config = dict(
    num_hidden_layers=13,
    hidden_size=320,
    num_attention_heads=4,
    num_key_value_heads=1,
    head_dim=64,
    intermediate_size=1280,
    vocab_size=8192,
    hidden_act='gelu',
    norm='layernorm',
    norm_place='pre',
    norm_eps=1e-05,
    positions='learned+rope',
    rope_theta=10000.0,
    rope_fraction=0.5,
    qk_norm=False,
    attn_scale=0.125,
    bias='none',
    tie_word_embeddings=True,
    parallel_block=True,
    init='normal',
    init_std_qkv=0.0268,
    init_std_o=0.00587,
    init_std_up=0.0268,
    init_std_down=0.00262,
    init_out_by_depth=True,
    optimizer='muon_variant',
    learning_rate=0.0112,
    lr_mult_o=2.0,
    lr_mult_down=2.0,
    beta1=0.95,
    lr_head=0.00807,
    max_grad_norm=0.5,
    warmup_steps=200,
    schedule='wsd',
    decay_fraction=0.6,
    decay_shape='linear',
    final_lr_fraction=0.05,
    batch_tokens=131072,
    max_seq_len=1024,
    doc_mask=True,
    train_tokens=702100000,
    max_steps=5357,
    dataset='wikipedia_en',
)
Each number is 200 + 30 x the weight over its row's rms, rounded and kept within 0 to 999. Layers, rows and columns count from 0. The size before them is the row's rms in percent of the matrix's.

# layer 7 MLP down (transposed), 1280x320, rms 0.128, rows 1007-1056, columns 64-95
100,236,239,168,171,203,218,201,212,229,217,170,206,169,215,186,276,191,199,228,194,119,200,153,235,192,229,265,165,226,209,225,210
095,193,166,213,199,221,254,181,198,157,185,217,198,274,173,225,150,184,171,191,201,206,161,228,226,238,209,253,176,224,242,229,203
089,201,135,193,201,212,264,171,197,184,216,205,188,166,181,192,204,169,164,216,177,180,164,208,180,167,174,211,192,208,224,245,175
099,203,181,145,194,204,171,269,223,159,186,208,209,201,170,272,225,189,243,209,209,174,202,189,212,221,264,212,168,258,228,248,166
100,231,229,223,236,245,215,205,212,156,220,204,212,208,185,149,131,200,169,221,180,232,152,204,193,254,202,203,199,194,170,231,202
091,197,211,226,175,200,196,208,182,174,206,208,191,172,232,194,208,214,213,251,170,189,240,176,226,238,166,158,211,178,180,197,211
096,223,184,245,170,214,213,215,194,228,217,205,209,187,197,209,201,207,172,157,201,168,147,177,140,174,182,195,214,175,201,187,242
102,167,193,193,218,246,251,139,216,213,179,227,228,237,212,209,233,242,238,197,183,194,171,226,185,181,190,188,214,218,168,202,200
098,194,145,173,190,202,194,211,253,143,198,197,197,192,188,233,249,228,215,171,157,174,188,203,129,149,191,232,201,236,204,156,206
094,213,218,243,208,170,213,210,209,212,186,166,223,158,235,162,194,190,255,193,191,194,184,204,154,162,175,176,119,208,178,171,220
090,214,198,247,188,191,196,182,234,177,199,238,206,195,199,187,149,189,231,282,193,230,223,207,195,217,221,201,191,188,238,228,203
107,213,199,215,255,156,185,217,206,114,230,237,168,218,217,239,232,129,201,205,216,196,200,178,204,195,182,134,159,145,230,161,239
113,215,218,198,210,153,235,149,180,186,200,161,183,212,176,168,192,234,186,196,186,209,169,165,264,254,194,253,223,162,173,185,219
096,151,234,271,188,183,188,167,218,199,230,268,248,219,211,292,203,207,193,201,220,150,195,192,217,237,175,223,266,217,165,218,193
098,184,207,226,159,187,249,225,240,239,175,162,182,202,175,157,198,195,217,175,236,154,258,223,191,226,228,259,172,187,226,240,218
099,204,217,213,173,211,212,196,222,198,179,216,196,201,189,209,228,241,232,167,218,172,173,165,261,213,182,195,282,194,193,206,248
098,196,281,178,205,175,224,226,156,198,199,194,211,168,247,205,179,156,180,249,151,218,217,172,188,158,154,200,203,170,272,242,195
100,210,178,199,232,223,223,213,217,203,176,189,140,189,205,231,233,171,175,196,213,202,185,192,200,218,194,213,230,188,193,219,179
103,164,287,224,161,188,214,246,231,212,224,168,202,153,207,198,218,225,267,181,214,158,221,181,192,188,226,213,148,206,210,169,221
098,220,187,232,253,161,225,200,188,195,212,232,226,163,164,238,216,258,196,219,211,247,280,197,221,158,233,232,165,211,217,224,237
092,159,226,230,166,231,178,226,183,167,198,199,197,207,203,180,175,173,184,179,238,224,243,212,185,225,224,219,244,180,202,206,121
094,205,189,189,199,166,162,161,250,261,178,256,235,214,213,153,217,240,209,139,237,208,223,216,215,186,270,200,215,203,203,209,193
095,191,229,197,110,212,174,173,189,204,217,211,142,179,206,211,167,220,182,197,249,213,177,185,224,194,188,189,176,161,227,199,188
104,156,190,183,204,216,184,234,241,229,209,210,181,253,225,157,173,204,240,217,192,161,183,252,125,198,226,169,256,215,213,195,245
101,185,237,257,155,213,216,175,155,161,246,244,213,179,220,233,206,220,206,166,173,196,174,225,184,155,173,157,190,152,240,228,177
096,156,183,198,199,205,204,201,228,181,226,241,221,256,185,209,193,153,207,139,172,226,229,276,149,199,213,248,236,196,187,151,197
095,225,239,204,180,172,204,225,210,168,170,217,125,183,239,196,184,171,209,189,165,204,205,213,192,183,206,214,205,209,192,185,225
102,194,209,194,190,193,248,173,233,182,201,224,231,211,247,194,148,263,216,145,242,251,207,195,209,161,223,183,172,246,118,230,161
098,229,226,205,190,240,199,165,217,187,193,190,214,228,236,250,196,170,188,220,152,171,205,190,212,163,218,194,222,149,228,184,210
104,177,195,170,219,209,208,227,205,167,175,231,223,200,252,214,186,229,167,232,197,258,163,228,195,217,257,214,230,252,213,218,178
101,235,201,181,153,224,223,148,211,181,189,208,208,178,221,123,196,191,204,162,169,240,216,201,257,202,207,175,203,191,222,265,194
093,180,176,201,240,189,236,209,189,193,195,192,196,225,222,185,195,255,203,200,195,212,228,214,193,135,210,128,212,189,208,205,185
105,208,198,172,191,242,267,213,221,174,214,208,172,211,245,211,199,142,223,194,226,181,219,226,234,169,208,237,181,254,196,228,201
092,171,145,170,211,169,148,242,182,208,209,211,117,196,212,234,172,183,192,179,193,228,211,172,222,210,201,136,240,212,156,173,192
094,176,207,208,238,223,180,227,179,208,210,198,201,233,180,189,234,177,190,189,222,210,196,191,230,178,230,191,233,185,201,206,201
095,182,177,215,182,183,208,188,167,217,223,179,152,229,184,185,186,183,182,162,251,161,189,157,201,211,238,162,176,251,216,149,177
100,226,161,197,190,172,160,177,185,190,196,196,194,192,226,223,186,225,225,183,231,206,190,192,207,156,165,236,219,140,218,199,208
096,184,195,229,224,205,193,193,216,227,156,233,223,225,215,198,210,180,202,198,226,180,209,206,261,186,177,195,248,243,195,132,228
118,219,219,173,194,236,211,269,156,203,196,163,177,228,203,170,186,240,187,198,190,213,211,205,238,193,178,174,198,149,204,195,240
102,199,162,193,242,231,258,175,213,135,195,211,212,175,250,186,179,190,171,223,202,111,192,208,221,225,145,225,172,206,212,195,194
101,190,231,198,185,145,218,146,203,215,179,201,179,189,248,220,184,222,195,193,256,207,189,224,223,223,184,217,196,190,231,246,178
109,130,230,209,221,217,257,184,220,187,188,196,229,201,212,178,175,218,177,179,205,303,215,192,219,247,231,201,173,179,201,175,190
102,226,200,193,139,221,143,217,190,188,201,158,147,129,218,240,217,166,194,199,198,185,258,203,216,151,142,157,210,157,195,216,197
104,190,137,158,192,183,195,163,157,169,176,185,182,191,208,195,226,190,224,205,168,240,151,188,165,223,186,199,204,187,187,180,239
094,185,220,228,170,182,274,188,210,221,204,167,198,212,143,164,200,165,217,192,223,206,187,170,201,194,187,199,211,223,195,185,205
095,200,227,168,212,180,179,233,178,177,228,156,194,218,208,223,204,231,175,123,224,156,216,206,142,209,232,237,182,215,216,202,212
107,179,202,173,181,153,194,190,247,276,233,201,222,185,168,244,213,257,233,186,204,184,172,199,215,224,180,204,166,224,166,182,240
094,177,192,245,197,226,252,157,195,211,197,180,150,169,183,197,230,157,192,212,189,194,153,206,201,237,189,204,208,199,218,178,182
101,135,230,208,226,157,172,205,191,216,252,200,219,199,237,207,194,217,276,188,201,192,216,236,214,127,187,183,185,228,248,215,226
101,176,156,188,172,171,215,201,249,172,150,188,194,199,189,176,174,184,192,145,187,143,200,194,260,208,213,145,212,192,244,146,204
# layer 7 MLP up, 1280x320, rms 0.121, rows 1008-1057, columns 64-95
097,230,211,145,219,212,168,188,217,275,141,185,195,247,227,237,190,167,150,203,193,222,199,214,252,223,200,226,231,191,224,230,210
098,185,248,147,222,222,141,212,193,221,222,213,214,146,196,190,196,225,237,188,222,202,232,198,201,250,183,176,230,248,144,233,226
103,196,201,198,202,184,187,196,233,176,199,162,206,209,218,159,186,243,267,197,193,265,190,185,204,180,179,237,215,212,161,202,225
099,202,186,169,213,155,160,180,141,257,209,196,199,195,212,240,245,208,145,234,261,206,213,192,152,171,180,165,211,202,248,203,238
087,193,208,208,187,215,230,213,219,212,224,168,242,219,259,218,156,230,170,194,197,274,206,165,184,159,210,189,205,287,240,209,167
095,233,168,188,187,208,163,204,152,164,250,182,221,195,197,233,202,216,166,218,183,199,229,172,205,189,185,192,197,206,216,202,166
102,197,231,199,226,230,186,186,201,196,184,241,164,171,199,232,196,242,210,245,182,219,188,185,188,189,216,171,261,247,190,229,238
103,191,174,168,222,194,177,203,163,168,225,189,190,219,238,258,121,220,209,237,222,232,159,189,256,190,219,236,158,177,173,182,260
097,158,190,181,153,167,155,176,238,196,231,240,203,222,198,214,226,258,143,181,232,221,203,174,244,198,232,213,242,189,194,201,181
093,179,208,191,230,202,234,220,228,211,188,175,166,209,211,206,205,165,199,164,235,144,175,103,209,217,193,173,197,246,215,201,115
095,257,218,202,262,184,196,206,214,151,165,192,213,138,197,164,126,247,194,226,228,173,194,218,194,214,152,210,195,200,227,163,216
113,213,195,181,224,280,226,169,139,187,170,236,197,152,245,197,160,210,188,215,232,170,188,162,208,197,221,170,174,173,211,224,236
102,208,183,170,243,233,172,193,237,225,239,164,149,203,222,192,213,181,189,186,191,253,223,159,219,213,212,210,136,228,260,227,231
099,210,211,198,202,206,241,231,272,192,217,220,225,219,214,181,214,198,220,250,269,199,187,152,216,154,198,233,207,235,169,184,278
100,202,155,198,257,200,253,217,188,206,168,159,150,148,221,193,178,190,215,214,207,206,123,247,165,192,198,177,177,196,174,185,118
098,211,126,237,163,218,147,159,222,178,181,241,240,210,197,196,296,201,217,193,173,201,189,186,201,265,258,214,202,181,192,182,211
102,231,238,241,203,176,197,149,230,238,213,208,202,210,253,165,170,205,228,197,198,187,225,246,176,248,178,254,204,225,184,242,179
106,183,273,248,206,192,185,205,216,198,162,236,152,164,216,192,284,189,169,238,196,237,199,170,201,215,179,231,176,203,195,234,237
104,203,188,178,201,235,231,204,220,275,221,169,216,188,228,198,186,139,172,186,240,178,153,165,195,186,114,201,231,201,196,200,155
095,234,193,213,240,209,160,215,198,220,257,156,220,228,186,212,142,186,243,214,183,215,180,202,238,160,143,203,208,227,187,196,199
096,136,192,195,214,228,238,216,146,192,191,139,204,162,150,256,235,166,196,232,163,196,220,166,177,151,178,226,188,268,220,237,219
090,193,220,215,215,223,195,203,209,220,158,140,223,229,177,217,232,196,222,257,166,249,211,177,167,158,210,185,233,222,145,207,230
110,250,219,181,192,210,221,192,143,138,219,177,164,177,198,226,170,198,224,250,190,217,126,236,200,208,171,221,215,274,235,186,243
102,228,171,204,278,213,232,212,189,203,174,211,160,205,185,186,192,172,138,184,190,148,214,250,188,168,186,185,202,210,190,151,199
097,225,159,151,186,199,200,254,203,281,230,139,177,209,247,184,227,202,176,213,159,199,240,187,207,215,231,207,232,211,215,191,213
098,251,191,181,247,214,219,179,216,226,167,220,214,206,164,209,234,234,188,241,217,163,221,190,185,175,211,213,169,187,241,199,193
098,192,187,169,192,263,206,190,187,179,156,197,195,207,182,189,221,157,243,167,192,227,187,209,140,154,241,218,246,157,244,180,183
097,148,196,210,178,163,214,196,198,230,175,238,178,193,208,202,179,200,247,225,252,271,172,190,169,220,223,212,211,230,211,209,163
104,220,182,205,206,182,207,196,224,244,170,204,234,181,267,266,275,198,181,207,195,187,173,162,143,163,252,190,194,158,229,192,217
098,203,212,152,214,195,182,190,206,223,198,237,175,205,164,228,180,162,201,204,158,160,204,196,151,162,247,252,149,230,185,172,215
097,166,273,246,178,167,221,203,145,225,211,202,228,172,201,187,139,155,217,189,222,195,212,225,227,174,221,199,178,188,178,204,204
105,160,203,146,227,192,167,215,227,206,175,172,236,183,182,183,180,234,214,301,199,116,217,233,220,163,191,212,161,208,250,186,249
093,245,210,193,226,211,222,160,198,232,186,194,237,138,234,158,221,192,206,248,230,203,196,247,198,175,214,226,190,258,227,226,163
099,160,221,167,186,223,175,179,177,182,189,151,228,179,173,246,207,240,208,216,213,203,174,204,188,207,233,210,188,212,167,244,192
096,199,239,164,226,228,196,204,182,177,154,212,211,168,189,170,254,186,159,194,212,213,167,297,217,185,128,166,139,201,176,195,212
102,208,199,218,225,172,212,240,187,200,243,187,241,146,236,195,198,231,220,203,180,227,238,198,143,183,190,212,204,216,179,193,213
094,205,220,213,132,241,274,212,110,206,222,221,164,172,227,164,180,262,207,199,168,210,170,202,189,243,187,221,226,173,176,199,212
109,181,154,206,217,229,229,277,241,219,254,196,114,201,179,251,227,232,194,208,216,176,209,273,238,211,201,197,153,189,229,195,178
106,171,168,207,183,217,197,148,230,181,189,220,209,221,177,196,195,188,151,225,190,213,208,166,164,170,178,206,201,199,178,167,157
104,183,211,240,165,183,174,168,186,221,228,224,188,217,226,168,166,179,200,172,192,227,188,212,186,178,188,213,170,266,111,193,187
103,245,143,193,219,207,189,203,226,196,214,190,281,186,195,183,195,180,175,253,178,128,194,194,241,199,169,202,210,182,192,150,202
105,193,225,206,234,192,246,205,237,172,200,199,197,176,271,200,151,223,235,210,219,176,194,178,178,205,216,246,152,192,210,186,204
106,239,223,164,221,223,179,234,182,227,216,223,247,248,196,199,206,213,162,223,187,196,202,191,218,168,167,212,226,232,219,171,252
100,252,197,158,232,233,214,189,184,203,93,202,220,170,222,190,176,217,193,195,216,210,236,215,213,247,214,188,203,194,238,204,197
101,163,191,209,223,147,203,214,205,234,225,182,212,198,173,154,239,200,206,191,163,210,239,173,251,207,168,258,250,210,183,161,216
111,216,192,202,205,202,178,209,174,213,212,212,234,253,232,137,168,240,237,208,184,212,206,182,164,219,167,211,186,197,203,174,209
099,173,202,163,206,234,111,211,187,212,207,192,210,207,189,211,201,215,219,149,236,171,205,196,212,213,198,198,217,205,182,222,178
103,282,151,222,211,184,218,164,231,215,203,207,196,202,200,235,229,153,205,214,187,189,135,181,198,225,145,233,173,212,187,189,172
101,203,215,222,192,245,195,168,209,283,220,217,182,212,207,258,207,228,219,255,163,216,223,195,175,157,167,236,188,259,174,233,198
101,173,155,157,206,230,130,242,180,210,215,203,193,222,189,199,163,165,123,195,187,187,181,190,256,253,228,167,194,193,204,205,231